Weights of a small transformer language model: vocabulary 752, 18.1M parameters.
Each number is 128 + 32 x the weight over the matrix's rms, rounded and kept within 0 to 255. Layers, rows and columns count from 0. Numbers have three digits each.

# layer 6 MLP gate, 704x256, rms 0.186, rows 214-427, columns 64-127
134201128097123162098155142112145119134087132153127135079135117140137092160105117100119113121133117126115098139103147134134191126109179169121096114124139128102142169131126165114080155108105137
087138126083156113117120116166064160116124156152122064121130121131136117119142076141168129110126070097133127117115122197177122138127146171094100122159132122107120194115125107151174126108076098
070123098180125126106098139127104101115097141096150130129214108137093092150136138149109145141089107110149142130169115126134058080145162126055157166150108179158191187147130141161143076053155085
093098102132104109089125138085179168155156092101152114089124066143197099147107136156034159110174187138120085140063074132075060136066152129078155156114129065135145140086112123112051085144130111
135127120133122141119118132109142094113138129151124117132144142129162105156126146146113128124129119129128121121131146130132139123155129138130124105161135119124130153113135118130112120096118106
104102109158106104044146177119147166122118081065171121107145076112136131117144102124127095055177106142148098217122169164152097140201120125076145130156146097071146134159153126077112136168106127
147078143139226146109164096155181080144100114060110176108157102142177167107118181166120101104182133117122107128095142123123136090150123139122118154120086121157158163127091135129121096123122113
146172098063173137100071076118112126168150142125167109153149147125156120146102085114101131115119124112114154126160058144202193093121168116149126155070160186075125174041140121107133117156087116
158116103123112132100136159169154159148148107153092130127128105127169127164131162144154100142094125185147111143148188144111110199071098123105137185130117106127110070136161163122133051129140161
109145141167148139115112083143097125187105177160212111120110161120138110162109168128105144122102102133041109128094095082122139102129111141102101128118218124151073189163143107177141118086160111
085142109108119044079190057136154122101121134120137122111144105113186115080119166152097202127179140135149102159094101137141119177143061058145156186145166150142144108171143185131066123126160046
064144131166178090126180167177132140084105112121093132132131087139147119140106083146160121117123091126132169108128110127110081121129101112105160161110180153119149190126112110137171126127095123
127148151129081036144122098082163136133156135089140117136099113111096165119153170070145064139081025162190133117165155164135051148138141149078077178128054144137152121171098164114163199117051090
141132212190183095123127098123157074030025093166117083148140168145181117101117109132100115174169138121110189162132089108163104148150133164149155098158141169156062096100057120142137144093100160
141099130119172097125157112133087137098156120174155181082182129064155102108098191182087131124130129073165150110072189160139147118101121090115145144122131112085193149119127116145096107081075161
123168126142083128127122115143144158140126105104151152090131156124130082140159076069102139086122117149132095128144106125092138117117137155113100138155106148089183094127102155104121104133148101
156141183104153141147119143128085055155173103160137105139110120161163092139162152127119129136149145125104088111122205144142134140188165168094142133165112083113118105151088105125091111124106178
152128138161128115159145155117098133119135105167130156145152109108106139123139033123124128106171125188164147133142112084076114101114124128193091125126155128146129078081159169085136102175115128
124186100108133120123167127132140126119146115122180117180143138141125142112125126111097153091119127132163124119115139122132094130123118116082092087126127135150091144148156093153140124128158105
182134088114104120154124074128121157080171059137138113143167086114097141107152121106152069117152116142150111134156067132119192134137160154095084113188096123209123171190131149112131142078109110
063091164125061146136135155141171121153184228129141178143112049113101118104121089095129138133094134120088131118130121091161067097127100158086139097159133107103115127121104156135157193128171162
133158144119137150148190167087117142142065170149170153046185144143150097123136054146055116115134095146075116178134095169094102112114190153127090152148077178086154158120164111143121129115142118
175144131146173176137119122129093134091116106122212070094088126156118123113182092227148127165105170095100142164156132082120136126068116146104139077111085117088085192101114124168107131134116117
158126074117092121140124182192114091121075138122126135099119133111077119167164100093154105065142161151145109128116134157123091186117219147087130142107118112097197158084163126069136094136054181
054120157158158102132083094124071159158105147110149128083077113111163101187065136131080123124106089137134057095123067124166093166118140135155116085144121048136123161105172153156121158116134095
132145157126099193194116142160145101081140161067138128143103103134102133102092115156120122079144150063108117145104151189133133194070138195173141199109093104168190123163164187100144099112167079
146132099181174099123119158120099155157153161127103133196127050088157168136170136167127144157134104167110120115138168143110067195119122167149153131093058078153122094174150094096069113163168123
100069116109102065103186189139089132126163089130119137142132121098104148160090093130161081147102184116127099150093111122146168128165176116120174132155150131142136167100107095143172138095086139
181146033140130153105161184113213179116119136090131156137128135156090114115121096148118139127108106169121154125167165133181127131158140136135179072168127108099164162120079105115115177134156197
087132130106135164132150177131148080144052149137125147139154134144114142111138085165090156085125116093140127144140122106153163155142138139080149107132147128107178118140091179149123108144122154
097092086156186155127106104134132152151124135102125107140186120146146142180104109208181135131094124199094130135184102074112093092112158136085101115164121137120117074125138109114170154174125067
127092091119152149122112121127181132192197122096070082131146165183152117147128172114143161131134166107061143136045080100136128089160125126175216135146133207164119137106109129118098094136129091
116076130037140183094064155181108175133165075219179119148082128097138084095152083151096133086179120187123126176195086142160165092057174099091133189134126116123112122044175129118150129168153097
128109125220115127105146104177107129194077107089160077158080116082178150123106116124139126128121144137131147163072130121149143166180114150092154121156119104113165138149172115139110099123108154
090111138162143137135108176140169099169171124114144185184137165133081103138111148147158121083159126059134140122104170185094097116150109113106143139139119108108146066098146142156098155120128131
117143152160167142156082066140070141124182194086109106059089175096176148135116142098061133082099166103087092124131116105088073172049148138138098124127117157106115130173084155154135169123101137
131117133086142096181159115149162092197128108206123109128174181130135109123127152166161121124099123141105113144141141143148151130140159135093028114142157145128187138147132119121096121146155151
129103115121131154089199113104121112167154146101081109126105065067186115158097141137147077198166184155157151156091171150112136101161161144154144108151090136103186155141151228121174159131070107
152152127088122194109102168173133134092068122149163132102134092142181101130132150112121166079144177172136149125132155155059121178138139144136156097090202100087134093145137048116124125151115140
094084110121129197141103091081151170130079143098123103147151184124126142102140137160113174077138084127160113121118120174114122145176119121112123158132127097118140145164177091097108096207071183
068162105140176171102118086127138115151164143149084164120099099208163113144134112171146126140107116103159155205163149109118146162068114082102142156142091194117129093083178199059134166080135092
137173118106139140089122090140137107162113134122141145107122009126139124084139124100122100056129120152158169148129115106096125099114181123136148095117086108078094121117085094149143148137106135
152141121126140197150070161116114163120097139146127170082065127157089196110170074064078101092141171098093141116108182142059136152194081161135140110150108159190074148145115177107134144111069198
100216147121102173119117102095130147125173093173164103078068092162130089150114179118145068130170096137107119163114121124086150139144093100058134186126194111144139168138174107137116140121154129
146123192203119132195092142036167092152173129089125147092101126120155133145134105089079133114082080128103125121181133130153143156151177086104114168116105132175116136062094076092122115131072110
148165150169119103159198114089184035100134153128131098111170109122105125143081110146105123200080076146150159097085153112132086103153103126099028104145042076138116088140153156140164170136093064
137072124156200173147188075215091150130169132152091089211136161176074170114107160116139168107104131116153170146142118074114136166145103141179101137171122169162146109068070131134114084148077125
138126085079123162090101057162142183129191060108175067170158111113172132107120137146083128176114099110087125134141142125170161119059144082119121104122101122124083141129117165109127169160064174
096154090146098084126075143140128143137203116087139116089146112066097179117133108157127156103096096082111064128148082116185166125087138197102110167092066116175160136134114155189092102116120115
168146105052129073118169134131138115135181110145122146073179108126138037171210118147083171115110117125137146170183141111042142134162125178144101151116111088114092119144107191091117180106117060
174137134118105112105114130123120095088158103117193050124095091128178182143155120133127132182099081184135143095181124163091166177101066119103124163133079102150134099137096094139153113107150161
129150105163120105106147128115084147146125098117131167140073142137124080150178086153160132109087111092112092095125019144161064161133118114093118105134087118148092078185082190137146135156166160
106130142129131128129102131129167113149082127124114143154097110159141112120113150130129131148151145129053150134123139118138112138119145153112140142116165148174132097114079142163127114122100142
134099091178067125202159059144078129144125158161157147114132177118117076095163176093135200114121143128131164097121092123107166156140124097092120126175120104046189136125145162078101214185160166
163143134108166134182145159131083132127149138144113102123189094109178169105168087187119135111024117124188100140123144113070166156141169112076160211086111186108130159188191112107172112134141105
058128108156113112077141157137071101145155145142088200111118157116114132113137105057176177129133106152103163126106162132146152149154154153090080148084146126171164138092155165113101143120094138
073135042155140116138114096160077130174132085103123130098111059126109126137132112147134122124169117064112091080101121195141108194123105139099139104067067061124125137131137130119169112095111108
104146092122087099185116094098138090094124105081154129113125135165136202187115108120130162102160110112131111133181119133144086083112143157165097147151128096104165122059081129117138081197127116
063085145152096159070070159107164178143105134167125106121140111135120124156128085159129147086065092091115162134151087153200119161199118148113113145136104139188111119129143086096134088165124157
141150061160092117157043122086088137094147158118145129171074122177093138156180100085125141138170079126128132171121111116132146111133116162139127124145122120143147142067160113096110135099137149
124107133121128135111107087157163121130090123083113061126166097070143175117133160151120085128143170121116115100078078172150135128085127145129130151101096192143100125108131157105082088123126121
164110111102094105147144105137109103154143076154124193180146088086085115092151116120120054135208146159140140187144162156132131104077156140150119145090144123189147145143155176161129147112096103
096138072120101066129095096147167159163114129125128116113101142161153134130122135142139075124188076140086085168089103097113112121048171103088131079137119197131222115134068211081114156157148104
142092147149180114196113147106167147096106146094123197134127136177135114149120146128129105114140156108136095128121149142140097165085153100078124134145083161118112146129150097109101164175125136
159150136158160114170127104177181110225151119120193110089116131112180145174096152137119090064113125147068054094112119109123091075136120160124082132128092179168108145167109089182143099098128124
166135148187082112211165129162104170187079137104155162174133107149114128118159085125131062143153120131179142132166101105109117181154168117114170085174114157117161140172164111079177068101125097
158165086155172030102130115188180080060104120139151028152161149151185047137065047122112132123144174098160156127095121171165132138165103124093092174099191108133118070077143189166111151065165088
130102156074151153117187169119157139106129186170132137116162131125175119174137056090017183069111128125113161083147087138210113149138157128089149128160040198200124159070102115087133111113074131
135124080121120132122127125184159113164119138150144078096117145151083145123116128141121158220099156105125125160152135181150112128112132089077089180145179172147119158119175168170153163160096141
074132091121142163106123105135132182097083150139174095126156102159092085089156120138135116080121200155161143114161107085163139108143118104172181114100083127116145159119103119099150144135143124
076117071148171128075092131091106110147082157115144145110126120182085130156064105153117099102131134093114144133053119125169137158159098150112130101094187129099124160137157186163143118094166121
080116084150132172159134138116109148079156142135117100133093158131160082166120098109132111109133134114107068124108127122180065187087196182153110137124109105113125122091092124099134134154132103
151185088086120152120096126119131136136194139130082124131150107150156102157076101133153089109124139092169126137133167106099153155123177084175124119124114106133131122096090101143101116132117140
142136085096106146165166164160126088102084074127103106123127157131147179127166148136154094138080150110104185149163140092079099188060129143049167159092048127152162142159143156113117137135143095
201123141179067164154124160146109067123132136154138141092110091140149108104148188115147120103092152087134121094106141111164109125202134137103112135128187120134069112134074135135155165114097158
140112127091224166173087105150064182161133129154119128156100108053131109131134117177158079123127138174181108131129159158157138077173114109079179099202145070176102126092092121118163084102124120
126077127114144104148198159077129121111120113152160128141138175109106136144105100140131152191107160135152194099177118138188107126143190055144168104162069118114165096106089194177138104149115093
177108102105161133142089172158167170117169121091125094117086136142162085139167156206109131088131135089108112089116149177113102143156096093067117134076201102151085142093092081106134159146081090
089070119106224123138191185104137132128164096082103126092227142125092108133126135107131145132133039129150120122189188124165149165135069141146100151148131087166113165113121057151094132154178165
086191129159151117135112162131130178156054154127119106171109139125220114108129130142092141118076107115135112130098157104106125089140164130141189155117157127075133128096130115149147074117126101
109141056156168158121123110126111090139126104086161114122193180121160183161121129131087126074044128108165127199079089110185061136165078147111127096102155143080106118172123132115135124177158091
140126145122178101125149168178127112119084119136097132181122132131144158107175096130152099192091093111110162103179075185138105057166179099104175143146119159109212167134101166074128146080157091
168112143123152070113154173147094116092164090108128049169085116194085103149086083052130118140146141120096097126137169115102091090091162111117101124127202110106148131111146126192163135141106120
148184090100083167111120085128137103109158102123091129042109138227154112124119163167110117143111104102090145169087178125136168126141115097148087154197146081112188113152068113154068155156096090
116131183116134149103127144068121143140095107103123065157079070132152134089097191151138098089110144111140096138108115089146101085121096092137116127079082122124173167080114113097120095087122052
139150107085151164135146095168228118094116155163141173175129140136145141136148074077105101075121128116130116143091144076190097110110136210160122116159101096119117142107125106118119172066126095
096108161150150153143093124109165116212142169108155131112098142044125133100126115112114138111122078130139114126146127165158173106187140185108061126112114138149177138197078127160138088118187109
132128120132137129123162172143159121167126116113148169133072218103083123105113180145190094110112088111148073099150173150114122106118089147164183178142138175113138134162140118100123130124146179
134145183130126078153100111082174134143061158127100132114075104149158200105048112096111119097073145104140091147139110108176150087068114184188100119101179072123113121123139146149118112129113104
126129117117137106179143133118127116109145102158165121135062117155112118092075131131162108183071101132123137093140068137131153166108112138154113172142107197135165037146126145102159176128128068
137122049089109076097163147159182057143166090127151153099109096153090135140146093203184120157136111133113148100151148125159084151133184102131157118125118074118131133127110176124154081153091148
128154170106130107210090132182195152105130120183155120103139136096132113136166180117156113141139099117110122123119130137105094196114044131088114118143144128134150130192121142152142152142134168
143127096106139111134145170130113102171110156117112104142153143125074152147194109122150191101111147129120100140131130083118139084092161112124135104130116120113098159141147128119150193155059106
081143152134109134134135093189111140183121112153130101119148164118175183176117094102110133121161073148084061148152142116142126115115106140154144132120134093174090129079175093154099143135091106
125171085133102138141089140154125138156129085145065168143062110122138089130088152075147113131125110082160107108116144077096079110115192144140148205126061136128138097085117099143079085071100140
129151187126183186192070138104132111189082140106185107142143120155097185128137116135150129135157096088149115162078135159152165160132120207138127082099127068129145065149163175086123128169100164
055082171169121184142122155080150201154114113115139121099193074113147105120126096113096176148155133127117157130087158119127100151144165111040066174123123109095163130060147095132073161167130075
067116088099125107125114131124171109158103157154129095144112114132101120099161113114133076146124174134123177171133107117152161141157125101094149103144117128106158115166134177136136094110130125
131134097109165095159123110184134114148090178158158124173152111196190127188128064125133124117148103133104148072145139160113155146127126128103122106116159067106086122077157117095068134120156068
119181126104110137167087163118153066053133119046155085097108109116177107164183120093173111084117116103137168158082073176150111113085071137041136140096142133109144157109131168135083141117110133
157111148177114169117099105086107165134081138196131098179109129185178133100147155167148141125150111070186130160143165138103114095133151115155195125175095143128114088117173122133114140195084150
121132160159137135153130149109099094115108107125135172090067137079145124157116150182149157139087123167164172137141129109176119109156116037114162164109152106150134200098152123140070112161076117
077125101108138111151082111115082163071116080165085162121143077141106101108112127169101174110203092121095156113102111103088176117129134103072083146145129178171124142142134122140076122160174120
120127115092164147112068096113106112128135134120149161107104084125136161147105101154173123156113139117084091106103145110082146110110139122153136113106124111094063181119125116130112161112126102
090097126157136111080134095088188133111206138133112090150059096100157139157076117129056157136133072103070141106096066122130109107147164107082090080067169090113128115156091124055131118123115080
125120121187156025122117101158103103118129127096128109134115119103130141157153128125131118140100112124092099155132084135104137162118151146108154134151066190082092100109110091162086119097099143
145159091099132156086168071111159101155166085129139104131115139106087091141101156055154116063153120093076197141132091105210151152117097125192139113065111123118104118112076099158150096127117084
148151151121130216144118161176098122166180118157091100146199068067165089136176137103127131120081124095131160155132129149081081113145060171063101179138154098125115088158130130137112095164160086
154128124140130078081146176115098127069056082142194125140099161125162125134121132131110142126063085113134165135182130156100146096159063107107121093095159073104152138144084178115130179193184142
093147117166083133209058131121158149110127151144119172182165163091167065093183124164107114084111222079143112157154141041129109108131096070062133125120160099162112112095114149187173180112080081
124127114145130147174164163189113080140149122147134097158111167170081085110150080145177133119138083130104120114102077177110121134122151139066117148168054122125184121170141112131095108133087105
100119105172115105136141124171152077124232127111160070139121122140083143182176121134156128107177163128126146119136159137110150071188102096048178106180069124086152197132149119124146125136101142
113062130170127172140192220107191119110175129105078153203093136189099103110155098140162143170091089145094151143099128079192120130135204139124126156132173136116068117142098104107149060089126129
119136150140125113127068172137124109116091121166114096111138101112094138162138081169153110180144169108147118120110193092096174113165070160114106147133098165143188142136110162117120034044118179
159129099140167068107196106134124109144132140121135193147126120096124069159163099114097147139109180108111144133105186065101079150093157179166135114135100102150241145144152094121142156148166185
120084102105124084130101198119124131087131159122180111110091101096111103164183154111106178072097078085166167179148078094144117127154133100103112164168105159145122180132089119097077148208174081
104174126149099107166152102110151168132105124198117087125114103152135110128136093154109114107120156106173071135098055139136114099154155098127102096074067168123068111085124116179152092161068102
117181122108140140109080141146078123141067200088181189133107119156162091096143124140089145164165127130101201131127103129164133161057171076145144135113103102098122140106157145074087168102162075
131110145140127101098073156110151140170209143091163138088177106110133114085137111171111140124090144132196131137153037120171113128108145133116179116110068124129122125145116164096135136161123141
190168157228156133133103142091151074151144136119131127140162079092127110138157093157134135140111152132140135166148118113141067112101121129119094151089129105143152108103116151106142181173151138
087199174132116099118098158151094082106050090170181090093138121127195098140156112132152115165135190089095100081072095203069158131111137080094095128150096153121068106105173161122151107091048074
122113151108140146064042101146174175177105119189148160126187153189156168129065130103111069175143105082164116172083124150137122080144098139121167062135185130145137062135108137173075069071069094
193194116087160092154129169144167184147100153139124121109094115130082135196164074159107117154133136155139118117133086139108136138093135157098161166121068096167157148170105096085113166070103130
098139121123182135097163148121207070109136183106106102152117108138123128086128115114155154106144091124166142139190092056132126143173102161132100148119190134106151169088063112124098143178101128
157124122134140171154101142154147101112135121104094089122125170156190101198166134167154144173121090094139083100092137186129093188149165139127130121121156142072081115117129105146156134146084115
164117185168220148114209164101136121144125151150085183116129156120172124185113164138116144147055161080133151094155146146152146131192067144116203135145170162102094080178147133107099058114158116
061164117122089162184078069121126112159095119139187139081164142162104119121107099143164136085146170112140136185095113146139090147153110173195189131167118092097199153159208111198126140130141101
151199113116094070093125141169103120156160144059091077120129052128147121103153142144188120118156131149062161092131177138080156096103061132133151156072134122084118155154184086123110156170166126
198145176121130200126131190151095108130170145100137090162101143180075136165146136132178102114076137098160086098074131141096158143139123110067086138134192159123116144139108111094161095126120127
167130110178122124100097097124120099134122087196124038085087116164147092125200135100172111105150091129091195118121113118090163113180168136097074134132080130194175138151150113135124068139195112
115107147115143135087150130139101132127167100128129167118122167123063144148146172100131144051078142067143087119153114150218145083058162141125093109131205037159144184143091143052088088137100111
154141114110131141081073109117113135139132139216122129121094158108136109128163095126117132160147172130156139128121183147162157078142127154125032156087145114088180119086149050143098121140148128
124164136103118140147137106121129146114132130129122066171082126088107117129082127107135103117163136117131067094079185136153133147132091106158150151163109126136148102082129189162112107144106138
131128094175126160163109126139174151167070114097160108114112113152171096116153114092143189121134162114079149165138150132140129126107116119122120168139151132164116113139182132094084153088107189
157102109073167156113173115180140105133194073125138134088123162102080103186170115060194153171125098100124101132150139114160062175126125127123149091115123121085094120114077144137112135156129119
174129125111148203169112148127147142087080124109157192175136079130111207197150154150128110133144134183124125169107081169111139149159138101163115112228081168122133122160092135118085053137130181
128151131192132167164127049083113098119156174144088102114127148112184126090142083127032153137043121125157111148098128128110138144127067079147113122122137140165081126125136128143168164081129166
040165114220129080166129089125098122105175137133141098196184168112122134162173120087062113107096127084159139053129169195126147108134077152134177182121131070114137159131173156171119161142180082
144106171118161114174161162158066140135146169088143191176141081148138182184148153090151132133134132041141202117070148159089087176117172096157142115105051124151121109114149100128142071133126175
134161064138183148094077111099085114133156123124130077185152098164129178156130137139107161109107115113068134158097134142148107074130128157132102152116089105112081154112074156120121210190096138
153106165133121121180131148070147111127156141132121155113101124151119111123117127161116112118124120123101140135134141124154170131112097127126035165172151082149146072100112156116125053168133107
095138077144129098169152111147123144154113097132170164148127089079154122111112165145129102148158155118145152094145148131172102117131134145154102120168087095132146130113127104115198123119122098
137143125115061128196165162104146134098091096074126126141096173126147097135115127142139115100161139142182114124124071100104142122118114177157125221088102102130106082058090167111183073097097135
111202134124162092183093096077129196133134177177143109099043137226072140153093146138130143098140170067079110183059128121153136096104151142132158174071157139172118190120101108034131077151124099
167087148153142153143184067093106081147112137065148146133146140142143137083114121136144123119087058133115138150152111127110134128135140084220114095137125159131126206162122113144172075152166044
149108136142141115106124191079126155098108113144096117097137116160189149117143165103104108077122159110153149119110162159127147165139110113154071148146123107127097093198145184133162118041129035
153110089179157172206128144117140189034124097185166096153152081124128211110048108073093168088091101088170097107096102131179126119167194123151125132124102043105084150139108072174146203169108147
107156131155076196120096079179139133124161118158169158086122117142212149123112134106157152079112097147111146151124109157140169127130151143159124118077122137117063205119171120128113130193159164
082089158101130164129185122165138123149053115111110111172114107074136120148137091101061148119143104127192109167108173165126119115189082108129126170116182128125094188099119162139100137156087168
114107095131179123140139175124113133183105121068134074130143072093151168109114066146126174149172110103193150130166144139152172108155076105137165178176165078066148169120134116143113075082151131
166131119124139124110135150148162077172088049125097159090130157132177144100115109109129099153065117098080131124041100118117124102125145126089202177088048091068117081117134127159181170161081201
078107191184176044163141106096066130156101074154162107117085120109070131125156144184177093096122129189147131161125159183130103134139100134156131120125143107123146129107123129078108130158098114
091107082156145112128109153150100158156117095114062116199129088127095105091140127148109149187122113133170112119143119157113117109078114200085123105124136129131166109142151202087167096156110092
140146140125135111086112118155075137115106123115129143108140165152169150146086162139124107113124143132132136134138125091082112121130180122089115104095104144115151133156124154103152119100131072
122151171135153134118070099100148152149100132185098175131114143133153157109089121128148136093081123081178126120149070062146161116161134150130104134077066108184126089151150132099108111148101207
044165202148124115185124093098126147099145106135142091138139123146100112150171120157174131155143076124096118136107154162108122158119120168182141139166118168116122145088178140111115126100125108
113152075106153144183084083143147120136106146103189147098167137196205096104107120121160143117130152117148124155113058127143135151125145154126110155123153112166150146105101125158148153123128112
192082128089157122158162130126137155161156122129174087088111144118101158125166093102138163090130173105201122137120110165097103134141102145184190137116146145103161139082169073202085104163141086
150124148124098175116065104136155157166183126075090103189134142140063140148150151099159204101149174155072106141164155183148141187086068082132151115124118115136143103117151127128149133153092120
163104142102141070178098111183138120114130166147166107138156136144107146151146124137085109083144151166096094109095164123083158115179081141121136133075171150124130148165136137097095060127092145
168176132171105164081148121121061133116198135123126118113122126142170141138081086103058127108090109156169143126117116235138097156146110127118197126174139115141057077101156107086147095071201099
106119063215119170118106181133092080145134136112124107101145183129175076106119163108095120111075096120067099143127026090151125137131097133033145130115143108095165135127134167106157160109198117
134141140197158133127083096162162069093099131102151136062115115164186134125091109142089124116146164080124131182078205144164141132136128139155099121171156101104148123090195077139192110145173109
084106136124130175118168129139122108124151066096142093115039109104207163157112135153149140131126084114097124148084145156085153086129142203129064149149092171157131118108157106189126129127142116
125150094116163136146119071138139151092134209097146139145154122174051127153082115142132094141128115136114147152160082134146185128194121157121115148117152121147094098185092159108116184175117093
117161126124130141109127114139066112109192123125135145114174091145150139150121097103095152160107129089093136145109177121094166141182132111145126155111181120087160135154113186204142176162177147
139149098171165117146104136130175140127105120090166139102076097145117156105105158099135144159106099105133116101147093108122114080094131122148127136135158129106138131172086123089086109118134110
111181184182172107159168139119105130111114160130103112141148095134141166067178179097146091122137142093102141102141161134167141160111075168089163126088137147095094141101172157150177135141112163
098061075091076085159086094140074102140136120137088109136121159034135095095156141106133119118152084054114149076119150123048152138159122116106166155073112105133127135087188166142110080119099062
098087111206118096129152143168147135113178142063060118149083131116111130121068151156146067069161137185167132155158192119194106108086110102108132125119099120142193149083106090176133166118128169
109131133147119137143096173161139155150167127112083120167164161111172062161138080108151111099080096138127107124187141175135098106152119109152154138174065074161066073063178098104134137154093154
142097128156163068112151163189117127164123083159136163075191126113099158122081110183122128132143093083157124112093128113104156136170110136114172165090149088137128080152143125133103143100126111
170176131097163191133144159150144176157086102143154084164133136116082099136147113098119075107131080094133172138087103169152144185173157075096160102166218139164114108044162201052195133179097123
134125161121130206130113106095110100115095159154157099139113148145115131168196122140138144119127127148109165181218114138133118108144129127186126096064108147148161165108106173196140134084154135
126164058141095161131172066134143116126132182072132127128130125090100141149141102162158155095109156095145115058109155177124142153163183088110171107099153130137147107143114150112139062120164148
117141102173117209089093141138137161180156158148106150121047107146098037109123149111162146161161131082099093165128077122146174180099102047156103180104117128137089160097136130143161123134134141
181110106110115152120092139125132144129073123120137122177104121097104139164123116117146115141149133134143142140148149147117119104161074135115121135157166126129121120103070141120107103144133133
140048148108115117123123169169094096136112124088098147094120128141140165106151093135156126164125164096107141058111139073067115109172115078071127126083130120131119073127106146162066155178176081
121128027110106133139151071134167113092125118149130137156131101154124118136119087092146142117109164066089097050176107170132120140203111117146141147163150158188121180125166140169153117151142150
105105172096174150140072113136126154161134161132137080117095141171140160129107131140131125085124109131131111142131152141128137097065090146146164138131148110131121161145094128138077160175127089
099197094100143057127145192051119097107136144072142112144111099108087114124131108162158137114128142107146152119144139160169089147104134086123195110110100033093096135139155157147135142145167111
163142148121149130116183137146132071068131124145186129132093090111123173118185143134136165159156091173106120126119153144158162112233193077102115175133124149182146070036114119086095123138165094
140090136138122143107140085103080153138110124129121142134150112172139092104128194081198144147090088106139103157096081173179126118116136105086147106055125083118110138090133158114136129120154149
159143125117157150132200127128154113181113103117178053039101132125228115099040156107156085086146093143105223117129170109076118152157145082149103071066069110185195080077116130150135126101122081
147133151139152143082125176111088154098150155098103124156161062119129133100172125145122128112105109088175218193095082141148162072149142188161172128168088125160162114109132136104106150135143033
145107102135112155115152133074129145117136114204095145180096109176086141112146105143119120109118106111092156164137099131124133080142112137144162166125111124172089155129093114132150079195149181
121161092103173162162109120180115153121099125120120112119134137135174058112115101109138145089109078132185146108117146140142091101139097157168056098178109102121148065094161124121153098173116139
111083109170158132195124092139144145113143109162102130104098065127133104118099110110059152099113132124094129159121147119138124089094084077136081157133157079101160126106099029123176176125106118
172084088180143153183156136129088104118166127162136065148066124170058161161149139068106080087176120101100119086124180131193164133139230104160166142108100108141110121073139154119095140131124104
158171105111127144106147112188136120122184168095121145132144109138130165104125136140156227083075149052181133138123154162120133139096135111179102131131148123124153151168102099154110075137109110
165178128137189159173108151212127073130102135119151109147096159139126147135164154091134167120140115165106079067139110142119142122096200117099137077146174141116141069098141152126191118143116050
113129108147155153123083160149081138111164125116120128168110158151141148111135127187100127093059146117158106150087116151160121169111150133170133123157113107117111122146130140093128076126123100
140027084116175125090193117094170179160175105071100081190112157087140067072119180147135140159172098165147158065197130090116150060178042193119103185162178135140096139103121144160177112190131139
140186142141194195098152175133109140176126122142128110112139173144105070131158070084131149095135148136134142116186142179109096105148113084088121131177143113122138130158114087141154138106146123
114113144090156045162096137087131073182118095151254132120060114132134141093144116144211155160148171168144129100180119137131153163087091074155107121064096093149181113176091066184144067165107090
129062171132139075074132124122136120110152161111118120142101107081192138094142136071089162125117121133163171076131123132112096156086152166097145231118147150193165097089128210153114122125154074
164102119136131186181184110071139153121145119099095146144138094155163178192141114090070137063109062111088119149117126153115132102161087092137157105117103109184132179147159130110152127118136161
176103106138090128172166147154119191117148111099142106136166039123148087170103131101166107137092116093129086112130220142115100134110142184121157172119149186110112104134124110117168112143134116
149099138201142144133155101202136050120119150124151083104126153151074087078103113112129126186074105110199163092065048087142140098164086127131111077148227159048127109199150102151095170175110146
114132135166147157147109113160153144160096114139148129131142126071144151149134131133102152142132146098125150105165146105102148109158137096133127118144128152136128109081158112129106129130102121
134167121116126134099127120095131093138098137138148074150150103098142129149104104162080149154140117168116143150165141150133177134145108073131086165123114097121068167082150168119127147132126114
154137119114111140108105144144152101142161113094183152072140142111137120150113128091148133146147141101165109054100107098160091084150151125136133130125152112064120145148130107126127104152145121
136178063146105112107133154154078184053179137071230098094124090115134093139167115128099210151139130199131179150130114142159147150126115100123113149046117097135156117087142179115082155159127100
082098168138132149103150156141155178161060128111085143131146174154171110125134124102182124122141061171118124072082102182072125048144153149135082156187153174145117120123137062117126180123085102
158096130133106133137184149086151155235139092105102113095107087139102113100162086146186077136080114134131154184100040099096131090162141150099111111120156103180169118157126214111192148138160182
127144117131139139118111103174126138167132143156113101119113131182149154176124168130092184172159152114173113168096190095089127099153096143119059101083100130079132173135085136098144108123195122
118136107205144091067125159152121166156142130126129135147116111131096153130159160169157172198138117129122127175159114183099137131073071092143114162133156150171143166117162100082131127134137114
188125064114066124079111128078072145123167191111105078160109089127139128128141031084067118155101089103107131095207093156115108116189135155140098161104072109209144144156150156146153116075157150
111119067149076174160190153164074116109159187073105155199103087121064189120117075151115133183138093105082119089125129088169154132097053190155108141141176124133136129099132124135133130092104151
106094037133140126106123172142168055095124168072072098086137101171108069189149109137134173105133120110192154127090132185167119153184106117130151189167115113155176059108112101106204125181166154
109174162129124119179127078145178123113091144091100152169104104152137161100138132102145118152115129100137103139090091109146139132151163145151100155097137128074191102122125114128192130121118128
127149193102119123154143138140191197067145085120106114112136142112131092117144141111123126135105090099114146101131121125087121160090145104136109091108098121129178132159173100172113101098159146
120143065138110126134147030124145149155146138172108122111095119131145099065123185156124110116149116109119115117132157143149119111124172105094155126084119043139158163150109157143110129082170045
091168139135163128102098036139186136130128149133097132118119096197147140124141163108141094102045147101073166191128087130170143038089069145180047169137072143151135195148139108153139126132088123